{
  "n_layer": 15,
  "n_kv_head": 2,
  "rope_fraction": 0.25,
  "qk_norm": true,
  "init": "normal",
  "init_std_o": 0.0,
  "beta1": 0.9,
  "warmup_steps": 209
}
Each number is 50 + 12 x the weight over its row's rms, rounded and kept within 0 to 99. Layers, rows and columns count from 0. The size before them is the row's rms in percent of the matrix's.

# up: layer 5 MLP up, 320x128, rms 0.158, rows 18-35, columns 0-127
# down: layer 5 MLP down (transposed), 320x128, rms 0.155, rows 18-35, columns 0-127
# gate: layer 5 MLP gate, 320x128, rms 0.171, rows 19-36, columns 0-127
up18 094:50 60 41 47 43 54 58 71 61 38 49 53 72 61 42 42 65 32 64 29 32 29 61 65 65 38 64 43 32 36 28 44 75 41 60 45 45 57 37 69 49 67 47 32 60 48 39 28 58 68 54 47 57 45 54 47 58 48 45 41 49 40 21 61 49 52 46 61 33 47 45 47 43 58 49 43 69 49 70 55 48 59 49 46 61 45 48 58 44 33 29 46 45 35 48 56 51 36 50 61 52 30 65 67 71 53 43 26 22 50 39 39 52 54 45 53 66 37 31 37 33 52 51 39 59 28 57 55
down18 097:34 57 38 54 58 51 45 56 27 77 62 67 62 58 63 69 49 68 55 60 53 43 49 43 33 62 58 44 77 66 45 60 63 56 35 55 71 75 56 39 56 55 51 63 41 46 40 58 32 55 49 56 65 46 57 51 19 49 53 52 55 52 60 64 19 50 50 36 34 33 59 51 41 50 57 56 54 57 48 41 64 40 40 49 68 47 39 68 31 53 61 45 46 46 48 31 49 70 70 40 42 57 45 51 55 63 47 56 65 38 51 50 48 33 58 39 25 33 50 79 70 53 59 37 44 35 45 41
gate19 107:77 52 67 48 46 38 34 39 51 58 55 62 64 71 68 47 41 60 57 60 46 44 51 57 55 63 43 39 54 40 61 41 54 44 48 79 41 50 46 70 60 33 59 66 46 57 65 45 52 51 61 43 57 56 47 37 32 37 27 52 47 56 61 42 48 46 35 34 59 42 49 51 55 37 63 63 59 50 68 54 64 39 47 34 45 75 57 71 50 71 64 58 54 43 66 39 50 40 47 51 48 58 31 44 61 40 54 50 75 36 63 50 45 52 58 66 60 62 39 79 72 53 77 40 70 39 67 27
up19 110:55 56 38 63 54 60 50 48 67 11 51 70 52 44 80 60 35 49 63 57 45 66 50 48 48 53 39 46 73 60 33 51 40 38 42 62 44 63 42 80 32 41 51 66 68 55 40 75 51 45 48 47 31 33 52 60 43 44 46 42 33 69 48 42 51 36 54 39 70 59 60 41 51 57 22 58 50 39 45 54 47 51 74 65 44 43 39 37 51 49 55 49 51 38 47 42 50 59 44 59 42 38 47 50 53 63 42 48 59 64 53 52 68 54 22 60 42 63 32 64 21 70 46 42 49 45 43 58
down19 106:26 49 49 44 53 36 33 53 59 56 42 49 52 64 56 34 55 51 30 46 62 56 43 62 66 41 64 60 45 54 36 56 53 68 76 47 59 34 48 45 62 46 42 67 34 40 57 66 48 54 53 52 48 38 27 62 53 64 60 27 49 43 38 58 51 48 62 56 38 45 40 68 43 73 43 36 58 63 52 47 49 54 41 66 57 43 55 59 78 39 71 24 42 60 61 59 39 47 38 73 51 43 57 40 40 54 68 64 53 55 38 78 44 65 38 56 42 58 69 21 46 35 35 38 26 61 42 57
gate20 104:88 60 44 55 46 58 45 65 53 60 51 27 48 40 41 30 73 57 62 50 63 56 49 50 37 61 33 42 53 25 42 55 46 71 42 67 35 56 46 38 54 40 68 56 55 51 35 67 40 43 48 41 30 54 67 51 52 37 39 58 40 61 49 54 52 33 72 56 32 65 31 44 51 62 56 44 54 34 60 37 39 36 61 52 35 38 67 52 51 64 42 52 43 24 57 67 64 53 56 52 46 48 30 54 38 58 44 36 44 49 30 47 76 35 39 49 23 43 40 60 26 49 56 47 55 57 54 52
up20 100:32 60 21 52 43 58 43 51 38 41 44 41 48 49 59 55 61 47 37 46 46 41 69 72 56 44 56 56 77 58 45 57 41 65 67 56 58 63 44 56 49 55 56 52 50 60 35 28 31 48 51 52 48 51 59 62 42 30 46 54 55 46 56 40 32 83 55 53 53 26 31 40 53 31 79 33 44 47 63 22 49 67 57 37 67 60 47 37 51 45 54 36 48 40 62 56 65 35 48 52 46 49 43 36 78 48 56 37 45 54 55 39 59 42 48 62 53 80 49 45 60 41 20 56 63 37 57 59
down20 102:55 43 74 47 58 32 64 35 44 63 47 59 41 53 57 66 28 39 53 61 42 62 41 65 65 42 44 63 42 46 57 41 33 24 52 40 54 57 45 62 46 54 44 38 74 48 60 55 73 59 41 45 41 31 28 59 61 68 65 65 39 43 43 67 54 55 37 61 60 71 56 49 65 56 39 39 49 46 33 68 58 59 57 61 34 59 41 65 58 64 40 41 64 58 24 44 39 62 43 48 44 63 76 58 44 47 42 62 56 62 67 68 44 60 63 32 50 23 40 49 63 64 54 51 54 38 40 45
gate21 093:40 45 40 56 51 58 62 53 52 52 58 60 65 74 56 48 66 38 34 47 38 68 52 42 40 28 54 53 42 58 37 60 47 57 69 51 48 40 44 63 45 47 33 42 63 45 57 71 74 35 54 48 44 39 50 47 47 43 48 18 44 43 42 18 62 49 43 59 37 38 25 47 35 64 28 32 34 31 38 50 49 43 48 53 52 62 21 61 60 56 43 58 56 51 66 43 38 52 37 37 20 58 61 46 50 49 55 50 55 53 53 32 62 59 57 45 61 55 54 48 68 18 43 56 42 36 29 54
up21 099:34 40 52 45 53 37 58 40 64 67 77 64 60 73 55 40 48 23 27 55 43 46 74 65 36 41 63 44 58 47 48 51 34 27 58 59 64 44 33 44 42 61 64 42 42 21 48 22 69 57 66 63 44 42 50 47 45 39 46 48 59 40 60 56 45 47 39 50 58 66 48 37 35 55 37 64 35 34 51 58 45 53 62 55 32 39 70 56 51 37 44 53 40 43 49 33 33 47 46 58 47 33 68 34 67 49 49 49 38 57 63 60 55 53 34 59 46 67 49 35 72 46 38 29 54 54 60 39
down21 097:33 54 60 58 54 76 45 70 48 39 43 71 30 56 49 44 55 42 50 48 49 34 58 38 63 47 45 60 37 66 79 59 47 37 63 52 37 45 75 51 48 35 48 46 40 60 43 47 22 50 45 40 27 60 59 65 50 69 45 43 37 54 51 66 53 49 58 57 58 52 45 94 37 28 52 52 71 52 56 60 53 61 46 36 54 41 56 21 39 56 51 54 47 38 39 58 30 49 47 43 40 58 58 67 43 58 39 33 65 31 43 42 40 33 61 48 48 50 46 64 33 66 42 58 55 39 46 57
gate22 106:59 64 55 61 33 61 72 49 52 25 45 67 33 51 49 47 64 59 39 44 49 27 46 62 28 28 53 59 58 38 47 46 40 43 51 67 53 42 61 47 39 55 64 53 48 67 31 48 54 34 38 72 40 78 49 51 34 61 72 66 57 59 39 59 11 42 28 31 42 45 35 51 44 42 51 60 47 47 57 65 46 49 29 51 52 42 40 66 53 35 59 39 57 51 39 55 57 68 55 39 49 48 59 42 64 63 43 57 40 52 39 47 57 41 56 75 67 51 48 18 48 64 39 49 50 55 54 41
up22 103:53 49 44 64 38 37 39 49 72 66 52 34 55 38 60 57 59 47 58 47 58 53 51 65 58 57 52 30 59 64 46 44 49 64 42 43 61 43 32 63 51 41 35 44 52 59 52 42 68 62 46 68 57 29 22 33 60 40 38 61 52 58 39 62 52 52 59 64 82 52 75 46 51 67 56 49 20 72 50 14 26 40 44 51 29 45 62 42 48 60 44 53 39 54 71 64 46 52 57 45 54 53 76 46 43 48 59 61 22 49 65 40 42 50 62 38 39 62 63 53 48 54 41 52 50 54 39 43
down22 104:59 51 57 55 33 47 73 52 55 27 63 32 36 48 79 58 73 45 57 50 69 30 48 65 53 60 49 50 52 52 37 46 33 75 51 41 64 46 35 44 59 56 56 33 29 58 53 36 66 26 44 62 88 61 49 52 53 54 70 61 62 45 60 43 48 69 46 42 63 70 33 60 31 59 55 46 50 47 46 39 47 45 39 54 51 45 38 64 66 27 42 38 45 58 55 56 44 61 51 38 38 50 50 48 62 57 61 47 63 50 48 41 61 30 44 50 55 46 58 38 49 33 43 69 28 62 69 43
gate23 113:30 48 65 50 61 52 37 46 67 56 27 60 33 35 54 27 42 57 53 71 51 64 73 67 60 61 47 46 62 39 45 72 53 36 49 55 39 54 60 53 29 64 56 35 52 26 57 51 66 67 44 39 52 34 47 53 47 69 43 51 45 54 47 45 57 35 56 46 59 56 56 73 49 48 48 66 51 51 30 34 60 43 70 47 72 68 55 60 50 47 39 41 66 45 44 66 37 70 44 56 64 45 50 62 54 66 50 63 65 66 42 76 51 29 39 35 53 49 54 29 49 61 55 57 52 62 75 32
up23 110:60 54 54 35 36 48 45 43 52 51 59 65 55 24 69 49 48 35 45 59 54 55 59 68 42 60 52 38 70 45 65 61 76 47 56 46 28 50 59 56 33 52 50 26 50 29 71 70 54 54 44 44 75 51 39 34 50 55 64 75 39 57 57 62 67 46 60 55 30 29 63 70 49 51 41 43 38 57 44 40 55 57 42 38 71 26 60 43 42 43 54 47 58 51 53 64 58 59 46 40 39 79 70 37 41 44 47 47 67 48 64 61 29 41 55 53 51 58 58 64 46 72 44 68 38 52 59 40
down23 107:65 32 34 52 71 61 55 54 44 62 26 47 65 64 59 56 53 38 32 63 62 29 54 47 42 47 43 61 69 62 39 53 59 56 36 51 41 51 56 44 32 38 36 46 54 34 60 54 42 26 41 52 43 29 55 52 34 26 42 46 43 57 46 67 33 47 38 51 74 34 38 21 63 70 46 56 57 54 53 52 62 28 52 48 33 59 54 37 33 69 47 56 49 34 53 35 44 52 44 47 56 61 39 48 53 52 35 21 31 33 39 30 47 58 40 50 57 65 35 46 26 51 43 55 52 60 57 43
gate24 104:52 39 37 67 51 42 26 51 35 50 45 69 40 79 43 40 48 50 73 56 24 53 45 42 61 51 65 53 46 47 41 46 49 42 29 63 48 52 36 59 69 47 33 50 31 56 51 15 47 49 52 63 41 48 46 37 68 65 66 49 57 49 41 26 57 65 65 48 56 36 44 52 40 26 78 30 44 43 37 43 50 48 57 34 41 59 46 43 62 62 49 34 37 36 51 47 38 55 49 66 62 46 39 60 59 51 79 48 65 66 48 50 49 41 42 44 43 39 59 57 46 30 50 33 65 51 28 55
up24 095:33 42 45 54 31 75 56 48 45 69 46 61 44 61 46 52 25 45 41 45 26 54 54 63 37 61 65 76 74 45 73 60 43 55 58 51 20 50 57 50 46 57 61 71 50 38 49 37 39 42 66 48 49 60 37 52 61 57 48 40 56 52 91 48 45 59 39 61 30 36 51 58 58 44 60 49 35 07 35 30 54 56 38 39 41 58 71 54 48 52 59 59 56 50 45 49 56 38 48 51 35 53 55 55 36 46 62 53 53 58 44 45 38 37 50 56 50 41 40 29 32 42 50 52 44 57 59 60
down24 099:56 43 51 41 45 48 62 57 50 57 48 24 76 55 45 49 55 51 49 46 59 37 18 45 44 34 58 59 37 49 65 50 26 39 70 39 59 43 44 47 29 42 64 42 33 52 67 55 32 54 41 48 62 38 64 57 37 64 24 67 61 48 55 68 44 41 38 45 55 44 59 43 40 64 38 34 54 63 42 38 63 51 68 60 55 40 57 28 43 33 53 43 59 49 70 48 41 47 81 37 65 44 65 35 46 53 32 50 60 62 56 68 63 45 69 38 60 54 68 58 56 52 61 58 49 36 76 52
gate25 085:62 52 42 45 67 76 47 69 46 55 27 60 49 31 52 56 57 64 33 54 48 37 52 50 54 35 06 61 60 58 53 54 68 47 57 59 38 43 47 52 45 43 53 44 44 31 50 61 49 28 52 52 43 47 29 42 41 45 61 53 71 53 47 57 65 61 60 65 75 40 49 33 20 53 63 74 56 49 32 40 40 56 46 42 51 46 52 60 53 51 58 65 26 50 35 54 33 56 43 42 40 54 47 45 89 53 50 56 43 68 39 47 54 51 46 60 52 30 53 40 62 47 50 44 61 73 40 46
up25 082:31 48 49 46 61 43 51 31 63 61 64 48 50 43 25 41 31 63 49 61 42 49 66 42 49 68 68 28 80 51 45 39 46 67 48 34 47 44 40 51 73 64 24 50 68 69 66 43 39 65 46 42 60 58 49 48 53 68 36 14 51 56 11 46 43 51 26 51 54 50 60 48 63 58 47 43 36 51 63 53 50 55 44 53 44 46 56 46 61 49 41 42 43 52 67 44 60 61 44 41 67 42 41 61 39 61 39 43 52 40 74 63 47 42 50 52 66 64 58 31 57 35 50 48 59 45 34 46
down25 083:51 41 57 33 44 43 37 49 53 48 37 72 48 51 51 49 55 54 50 50 48 47 49 47 60 56 33 54 55 42 39 44 21 52 52 45 51 38 34 54 19 41 57 53 46 55 49 37 45 61 56 51 87 60 35 47 55 36 57 36 73 57 31 69 59 60 56 73 56 45 35 48 03 54 59 43 32 62 40 59 44 47 52 58 57 38 50 35 93 63 45 54 39 52 54 55 52 61 54 27 39 55 41 44 54 53 74 48 57 64 43 62 44 64 46 67 46 58 52 40 58 47 39 31 55 48 49 48
gate26 100:39 50 70 51 55 65 57 54 54 42 47 49 69 30 59 44 51 61 76 58 47 27 51 54 48 51 55 43 53 76 52 53 39 42 71 57 32 59 30 76 45 43 30 56 54 41 69 48 72 37 66 38 50 62 35 60 51 53 43 35 41 54 56 47 48 71 40 56 62 58 71 36 43 70 48 48 58 44 50 46 43 52 52 35 38 63 60 36 54 38 63 42 52 59 47 30 43 27 54 38 67 70 59 23 49 56 43 37 59 58 43 39 22 58 44 62 58 54 21 43 42 48 36 47 55 34 60 57
up26 105:49 57 51 54 49 38 54 34 24 48 54 51 46 53 57 35 29 55 49 69 40 67 49 48 67 33 49 52 24 71 51 63 54 42 46 38 41 37 47 52 56 69 42 47 65 39 57 65 28 64 49 48 54 76 57 57 63 54 37 52 54 55 64 60 46 68 59 30 56 37 43 63 60 38 34 50 20 48 38 51 54 44 54 40 61 67 40 52 60 55 45 66 55 32 58 31 55 44 53 51 45 30 72 58 59 60 33 38 81 82 41 36 64 47 58 45 54 45 48 50 35 29 44 45 52 56 32 41
down26 104:55 52 40 45 64 45 56 64 58 60 54 48 57 64 31 68 59 42 42 60 44 40 54 60 39 51 40 40 62 64 51 39 66 73 39 37 53 52 40 59 63 53 32 21 58 46 61 65 64 38 46 53 29 69 41 51 45 41 54 40 57 42 39 50 21 52 54 27 55 65 43 41 73 50 52 56 69 47 61 34 47 62 59 51 36 25 63 78 53 49 57 64 39 68 67 49 49 25 44 49 55 45 43 40 57 54 63 73 45 40 40 59 46 46 47 51 56 69 56 33 63 52 35 52 39 62 27 76
gate27 091:48 53 48 39 56 47 48 62 51 28 60 78 59 32 49 62 56 43 52 69 59 30 58 25 55 53 51 39 47 34 59 70 52 39 54 52 57 42 19 55 60 73 52 57 78 69 44 49 53 39 38 43 72 55 49 41 33 46 55 65 65 71 55 48 56 39 51 52 65 48 66 60 44 66 47 40 46 55 45 51 45 37 53 59 38 49 63 59 67 56 55 57 40 69 59 61 39 40 71 58 75 35 58 44 47 56 33 29 52 56 56 61 50 46 72 36 54 46 68 64 61 68 66 70 38 59 33 57
up27 095:55 59 30 32 59 43 47 46 39 36 51 74 62 34 57 64 38 55 63 54 58 43 38 43 47 50 60 47 45 54 63 68 49 35 32 49 66 40 42 30 71 47 43 63 52 56 37 49 41 52 31 55 64 53 58 53 47 55 47 61 73 52 53 91 41 30 65 67 42 42 66 47 64 56 28 41 46 62 36 52 59 44 56 58 31 59 56 61 44 49 71 59 49 71 31 62 46 68 63 44 64 30 55 32 53 41 34 25 58 51 55 61 37 46 67 38 58 55 56 44 62 62 52 49 62 47 30 44
down27 096:53 54 36 27 41 36 45 59 44 28 60 65 76 50 59 58 58 63 51 59 31 46 43 39 67 41 62 46 65 59 51 61 59 40 67 46 60 39 59 31 51 62 57 35 80 56 40 57 60 36 37 74 42 52 50 37 58 42 56 63 62 36 64 47 60 39 60 55 53 51 67 58 39 44 26 51 49 70 27 61 54 50 46 61 34 58 45 52 04 40 59 53 46 62 46 51 47 44 60 57 60 39 62 38 59 36 37 34 71 43 59 51 37 53 61 41 62 47 49 28 64 50 49 53 38 52 48 61
gate28 100:54 50 54 58 65 45 62 60 40 55 42 52 70 48 19 55 36 47 40 65 51 45 51 63 45 87 53 59 61 45 29 37 42 66 52 59 37 69 33 36 45 60 70 43 39 52 60 51 47 35 49 41 50 52 26 61 33 44 45 43 57 58 70 38 45 42 32 52 59 43 61 56 55 47 46 46 53 39 56 51 60 40 64 58 47 74 30 45 68 57 56 44 21 38 69 39 67 48 37 73 53 53 26 44 58 34 45 55 55 51 38 46 46 32 47 58 44 39 61 40 54 30 44 23 67 66 56 52
up28 106:52 59 48 69 35 30 40 32 52 58 69 48 53 61 53 42 71 57 56 34 49 59 37 55 34 36 47 52 62 53 30 53 53 50 59 51 47 58 37 63 58 51 33 59 58 70 70 35 65 39 31 50 64 47 43 35 55 52 60 54 46 56 49 38 65 52 61 37 61 48 32 46 34 29 55 59 51 41 43 29 36 64 31 65 59 34 42 55 56 47 38 68 50 45 47 72 22 57 75 58 53 63 58 57 32 62 48 39 53 67 65 59 50 63 66 41 60 45 56 59 52 36 26 53 15 39 48 48
down28 101:57 49 43 28 63 56 70 66 63 69 29 56 48 53 58 56 46 48 50 79 62 49 59 47 51 59 54 66 64 25 68 51 31 60 42 52 54 48 37 61 37 50 79 58 55 52 54 73 29 50 57 56 48 56 55 67 53 57 46 48 50 49 34 59 46 53 41 74 44 37 61 50 53 61 44 30 40 52 47 57 65 29 47 52 59 59 60 49 76 29 58 33 40 45 74 40 58 35 49 49 36 61 36 42 75 54 56 30 46 43 45 59 51 29 44 51 36 51 51 47 55 40 64 64 83 52 61 49
gate29 091:38 60 59 50 48 49 54 60 49 63 37 53 53 40 45 38 44 28 40 55 37 39 48 76 62 54 47 34 66 35 35 50 54 59 60 45 55 61 57 68 38 44 56 60 40 43 49 65 67 45 60 67 67 51 41 44 40 96 51 41 48 53 42 71 52 57 49 53 57 39 53 31 40 44 49 68 57 42 42 24 73 52 58 30 46 40 71 64 62 32 48 46 58 47 63 48 51 71 44 36 29 53 41 61 71 51 38 45 41 67 55 70 44 63 24 61 61 61 49 38 61 54 53 51 31 58 37 52
up29 096:55 31 45 58 43 48 42 66 63 62 55 50 70 43 60 60 61 59 53 27 37 30 58 44 31 54 54 46 61 25 37 27 54 67 63 64 51 46 39 38 45 65 50 51 64 54 27 54 46 30 49 47 39 35 41 46 57 47 62 59 31 40 55 54 52 61 32 57 41 49 41 28 57 31 55 26 50 39 50 32 37 60 53 37 51 49 50 46 51 56 43 68 59 26 40 33 51 63 74 63 61 51 43 56 47 48 73 61 60 35 38 49 62 48 37 55 56 41 60 31 37 58 25 54 55 29 38 73
down29 099:77 50 39 39 68 51 56 60 48 35 55 21 52 45 48 54 39 69 62 43 24 51 33 25 68 51 50 41 60 51 46 41 67 45 71 46 37 71 45 47 59 60 56 28 30 59 39 67 41 68 53 45 53 38 36 55 59 32 44 62 52 55 61 58 31 53 58 72 53 38 43 49 47 38 57 56 39 26 36 57 40 46 47 47 60 42 32 56 37 73 58 47 38 51 29 66 77 43 49 57 54 54 52 48 44 43 71 63 47 40 49 33 45 36 45 30 50 53 42 41 48 52 39 56 53 56 65 74
gate30 108:56 58 33 47 65 39 21 53 48 47 42 37 35 69 49 81 49 36 42 49 25 70 53 60 54 60 40 39 43 53 49 43 52 38 57 55 55 46 43 67 36 36 45 39 49 37 48 58 59 42 43 53 48 55 46 50 46 41 57 37 50 48 43 49 48 84 39 57 55 52 23 49 44 50 51 34 62 28 59 60 66 29 32 35 61 60 26 63 50 39 54 56 50 49 52 48 53 43 57 54 55 32 31 53 48 43 54 25 64 44 63 37 34 40 56 46 62 50 16 73 44 38 73 42 39 55 53 31
up30 104:60 43 51 36 45 67 54 41 50 52 43 46 39 60 59 53 49 57 44 60 37 39 54 43 39 43 64 56 51 49 44 65 46 51 52 34 38 59 42 52 60 38 55 50 48 27 59 60 39 47 61 52 47 62 58 45 61 59 65 57 67 65 32 63 59 54 56 46 42 26 61 34 41 25 54 42 44 38 35 43 64 50 28 36 65 52 24 62 51 45 39 07 47 66 66 70 19 70 48 73 54 46 48 60 70 30 64 61 44 44 49 44 60 29 67 49 47 48 41 45 31 57 57 55 58 61 33 60
down30 105:37 51 45 46 48 40 44 61 80 56 57 49 44 38 50 59 55 43 59 36 38 60 67 70 42 34 14 61 44 50 50 26 66 47 52 62 60 37 48 57 44 56 38 52 56 62 47 71 58 38 32 40 27 55 33 65 48 28 60 68 36 48 46 29 77 56 55 51 62 61 49 52 55 52 55 47 53 41 50 53 59 57 48 42 33 83 44 29 36 38 47 62 50 44 54 53 72 40 61 41 40 58 42 38 61 71 38 36 62 69 46 46 37 59 31 60 29 60 51 43 64 45 51 42 62 59 48 41
gate31 090:29 44 73 46 69 38 63 46 72 61 53 39 49 35 46 50 50 65 34 55 30 41 60 29 51 47 47 49 61 41 59 48 40 48 63 58 38 45 57 57 46 56 49 64 44 62 56 40 40 57 45 34 45 49 58 40 43 60 49 37 42 46 37 50 57 57 56 58 35 55 49 50 46 73 69 56 57 39 58 45 65 54 40 42 44 52 23 75 54 47 42 47 30 76 64 43 52 47 52 21 55 37 37 60 49 35 71 55 61 68 65 67 57 49 58 59 78 62 73 77 68 46 44 69 40 39 36 64
up31 097:46 71 17 82 50 63 55 58 38 51 38 44 58 55 56 53 41 56 52 60 64 36 53 40 46 71 46 56 49 64 42 59 58 47 62 48 32 37 41 63 51 41 60 54 70 57 44 69 57 47 51 58 58 62 27 51 47 58 30 55 75 74 52 50 44 68 51 46 73 44 50 48 49 44 41 41 45 77 46 52 30 42 63 56 53 70 59 37 69 50 54 53 36 44 29 42 34 44 34 65 52 53 58 65 77 64 46 77 28 50 60 42 59 66 55 49 44 38 46 37 51 50 40 46 61 62 60 42
down31 099:32 52 48 38 56 49 46 57 70 63 40 55 59 57 42 40 65 54 48 50 61 52 53 50 40 73 41 47 64 47 32 41 31 40 55 50 35 10 51 72 58 53 59 69 51 51 30 46 71 62 38 45 54 52 36 56 39 64 57 30 46 77 50 74 62 55 66 51 53 56 30 55 25 48 66 60 55 53 30 49 45 51 73 54 52 58 37 57 84 47 66 58 37 56 62 42 40 55 54 33 49 37 43 52 41 47 52 65 56 85 56 61 48 48 55 73 55 50 57 40 62 58 45 49 46 49 54 55
gate32 104:55 36 55 76 64 27 49 60 41 61 48 35 65 65 45 34 50 76 55 66 40 49 67 45 40 41 66 70 57 55 55 63 44 31 53 68 37 66 53 35 53 63 52 35 64 32 53 41 44 58 53 31 43 59 34 43 45 38 50 48 45 58 30 48 75 44 56 40 43 48 59 58 61 49 56 46 44 46 75 60 50 62 46 39 60 43 52 58 55 47 38 48 54 51 54 42 41 48 73 47 78 36 46 74 66 73 39 50 40 84 60 58 29 34 51 45 48 61 52 76 53 54 58 60 48 61 56 52
up32 103:66 44 44 45 54 76 40 51 58 61 53 70 48 46 45 47 44 44 49 50 51 48 27 50 39 68 50 42 36 51 29 36 57 58 74 32 50 37 44 69 28 43 61 48 29 49 65 57 60 45 43 60 48 44 66 25 46 64 53 37 34 41 61 77 40 39 56 33 53 49 52 61 30 52 60 43 51 29 43 39 50 39 44 49 27 53 69 61 45 68 52 73 44 63 58 24 80 35 51 55 47 44 43 34 43 38 37 61 56 38 51 48 52 47 42 55 70 38 46 48 69 46 45 37 43 38 62 70
down32 102:44 51 52 59 41 47 24 56 67 32 45 45 46 48 51 41 49 33 43 63 45 43 43 57 47 58 35 54 36 53 42 61 40 52 27 63 30 23 36 53 36 20 45 59 51 47 70 64 51 53 42 60 43 62 50 31 50 55 53 57 75 57 67 42 44 42 56 67 52 57 38 64 77 42 49 45 48 48 59 61 61 34 63 48 40 61 44 39 91 50 54 55 46 56 42 45 50 43 14 53 53 33 48 52 43 34 47 53 48 23 40 71 49 53 61 41 40 27 60 44 41 39 35 50 56 54 44 34
gate33 094:38 44 53 57 54 57 42 55 51 84 33 65 44 66 32 36 64 35 64 52 57 58 60 39 46 45 50 52 42 51 34 50 59 55 40 55 43 31 31 50 64 38 40 37 43 74 55 33 40 62 38 76 67 36 63 53 60 46 19 59 46 77 55 51 66 75 70 47 45 55 47 34 35 61 58 54 43 54 55 45 44 31 60 48 53 40 57 43 52 71 38 48 53 59 36 53 52 51 52 49 61 44 27 55 48 55 42 61 57 51 56 50 38 27 62 45 59 40 35 58 59 38 39 46 21 55 68 29
up33 092:51 42 62 56 59 66 56 57 55 43 23 55 42 52 59 86 43 60 56 35 28 76 55 61 74 41 61 56 49 47 52 31 58 71 60 57 61 50 38 56 18 43 48 51 54 62 50 57 56 53 50 45 41 51 46 54 32 48 53 53 45 51 60 39 53 36 33 34 49 59 67 37 49 35 58 71 43 65 37 59 49 54 63 37 53 34 59 56 42 64 55 30 67 42 56 48 44 33 49 36 49 52 46 37 28 57 74 42 35 41 31 49 85 39 42 57 53 50 59 73 50 54 47 48 56 66 65 49
down33 094:45 55 53 38 59 50 42 52 48 49 62 60 54 37 49 64 56 43 58 34 55 57 47 62 51 57 56 42 48 41 46 54 41 57 50 70 76 49 57 33 65 48 65 69 53 41 52 47 42 26 52 50 00 72 21 61 45 45 51 39 66 45 67 40 56 29 56 55 63 53 60 50 77 65 34 45 48 53 34 43 61 47 62 46 51 50 48 41 43 71 60 47 62 39 56 28 55 63 61 52 71 49 47 41 56 45 52 53 43 34 47 39 50 71 45 50 39 46 59 50 49 48 61 50 53 53 64 64
gate34 094:69 63 31 47 62 38 43 55 26 43 48 49 35 44 33 70 41 72 68 59 46 71 66 34 46 39 40 46 50 56 46 30 46 58 61 53 30 44 51 57 62 35 42 53 62 69 35 61 62 37 45 59 47 38 48 45 73 46 67 42 46 52 64 42 43 85 56 47 45 30 37 68 41 48 38 68 42 52 48 37 40 54 35 61 65 43 70 37 60 59 55 31 56 51 62 50 67 31 40 46 58 43 52 55 40 55 59 44 41 42 30 59 66 65 53 59 44 51 67 55 48 51 50 37 81 37 43 40
up34 097:35 37 54 34 42 59 50 44 35 62 53 49 72 64 69 23 43 56 51 59 65 65 66 47 37 30 46 51 73 61 59 60 44 66 57 59 27 64 39 70 46 57 62 42 38 54 53 59 40 58 63 60 51 54 44 49 45 37 73 37 52 50 37 50 49 47 12 48 48 51 45 51 56 39 56 59 51 30 70 19 39 58 39 50 54 52 35 42 42 57 57 71 55 51 57 42 63 58 41 40 34 54 50 37 57 66 37 41 56 81 36 74 55 44 56 44 53 53 57 27 35 49 60 45 54 54 55 66
down34 096:46 41 56 27 43 61 48 40 41 52 43 45 71 46 54 48 57 46 48 44 43 54 41 68 35 61 55 47 40 51 40 40 37 46 50 44 59 33 54 65 57 40 43 55 62 32 45 50 28 60 40 57 72 55 50 44 37 26 33 57 40 50 48 82 54 36 43 71 47 83 56 33 42 29 49 64 42 53 62 74 50 54 91 33 56 51 57 45 57 41 60 59 62 53 34 30 55 46 61 47 49 51 44 52 42 32 52 41 65 60 73 42 35 65 63 61 41 47 36 54 43 50 58 54 58 77 60 39
gate35 097:40 49 59 52 49 52 53 51 70 28 57 51 54 38 40 43 57 15 56 70 69 50 37 51 46 56 71 37 68 39 41 33 24 30 47 65 41 66 59 58 53 38 43 63 42 52 50 63 62 68 68 61 38 39 35 44 60 60 45 48 30 59 52 45 59 65 57 62 69 27 64 63 60 62 62 37 51 36 55 65 66 49 38 32 47 64 57 67 45 40 54 58 62 53 58 58 37 59 34 61 51 31 51 76 58 37 43 56 62 53 62 54 56 34 34 51 37 59 51 67 62 59 43 49 69 62 46 50
up35 095:72 40 29 46 53 33 39 54 56 57 59 52 52 67 40 60 46 39 43 57 19 57 38 55 50 39 27 55 40 57 36 71 60 67 65 38 43 50 64 56 45 56 65 37 60 57 46 61 31 38 50 56 49 39 55 71 30 53 49 63 46 49 58 50 55 63 44 70 55 71 53 46 61 50 46 61 29 39 52 73 73 46 58 55 48 53 30 54 66 55 54 38 47 41 51 71 59 29 49 50 22 48 63 31 35 71 54 34 44 41 62 48 47 52 59 53 57 46 41 49 24 41 48 29 34 48 28 37
down35 095:43 67 40 57 78 56 55 50 36 63 54 63 53 40 54 47 37 62 49 37 36 51 69 35 50 83 49 45 49 50 55 44 47 40 20 70 55 30 56 58 56 58 58 45 37 31 57 29 55 51 36 42 68 58 41 51 28 42 42 50 61 51 42 37 37 52 60 43 51 57 73 49 54 31 37 34 65 58 38 70 51 57 61 48 29 28 44 44 64 52 56 42 48 62 62 32 50 28 73 68 55 48 46 49 48 43 57 49 45 59 39 61 27 61 41 77 58 60 62 49 53 38 52 67 49 67 36 53
gate36 096:41 30 60 28 51 54 65 47 65 41 69 68 52 49 31 35 50 55 53 37 39 29 57 34 60 56 55 67 51 45 46 60 61 50 24 68 49 44 61 73 30 39 57 49 47 48 63 53 45 43 53 52 45 62 43 64 45 53 58 46 57 53 56 45 48 59 53 36 75 49 51 53 48 66 22 37 73 62 51 51 37 38 52 50 49 37 56 40 53 61 41 35 72 63 15 51 52 50 52 51 57 46 22 42 38 47 51 65 64 66 53 52 48 60 37 65 57 52 41 70 44 57 75 56 54 79 45 71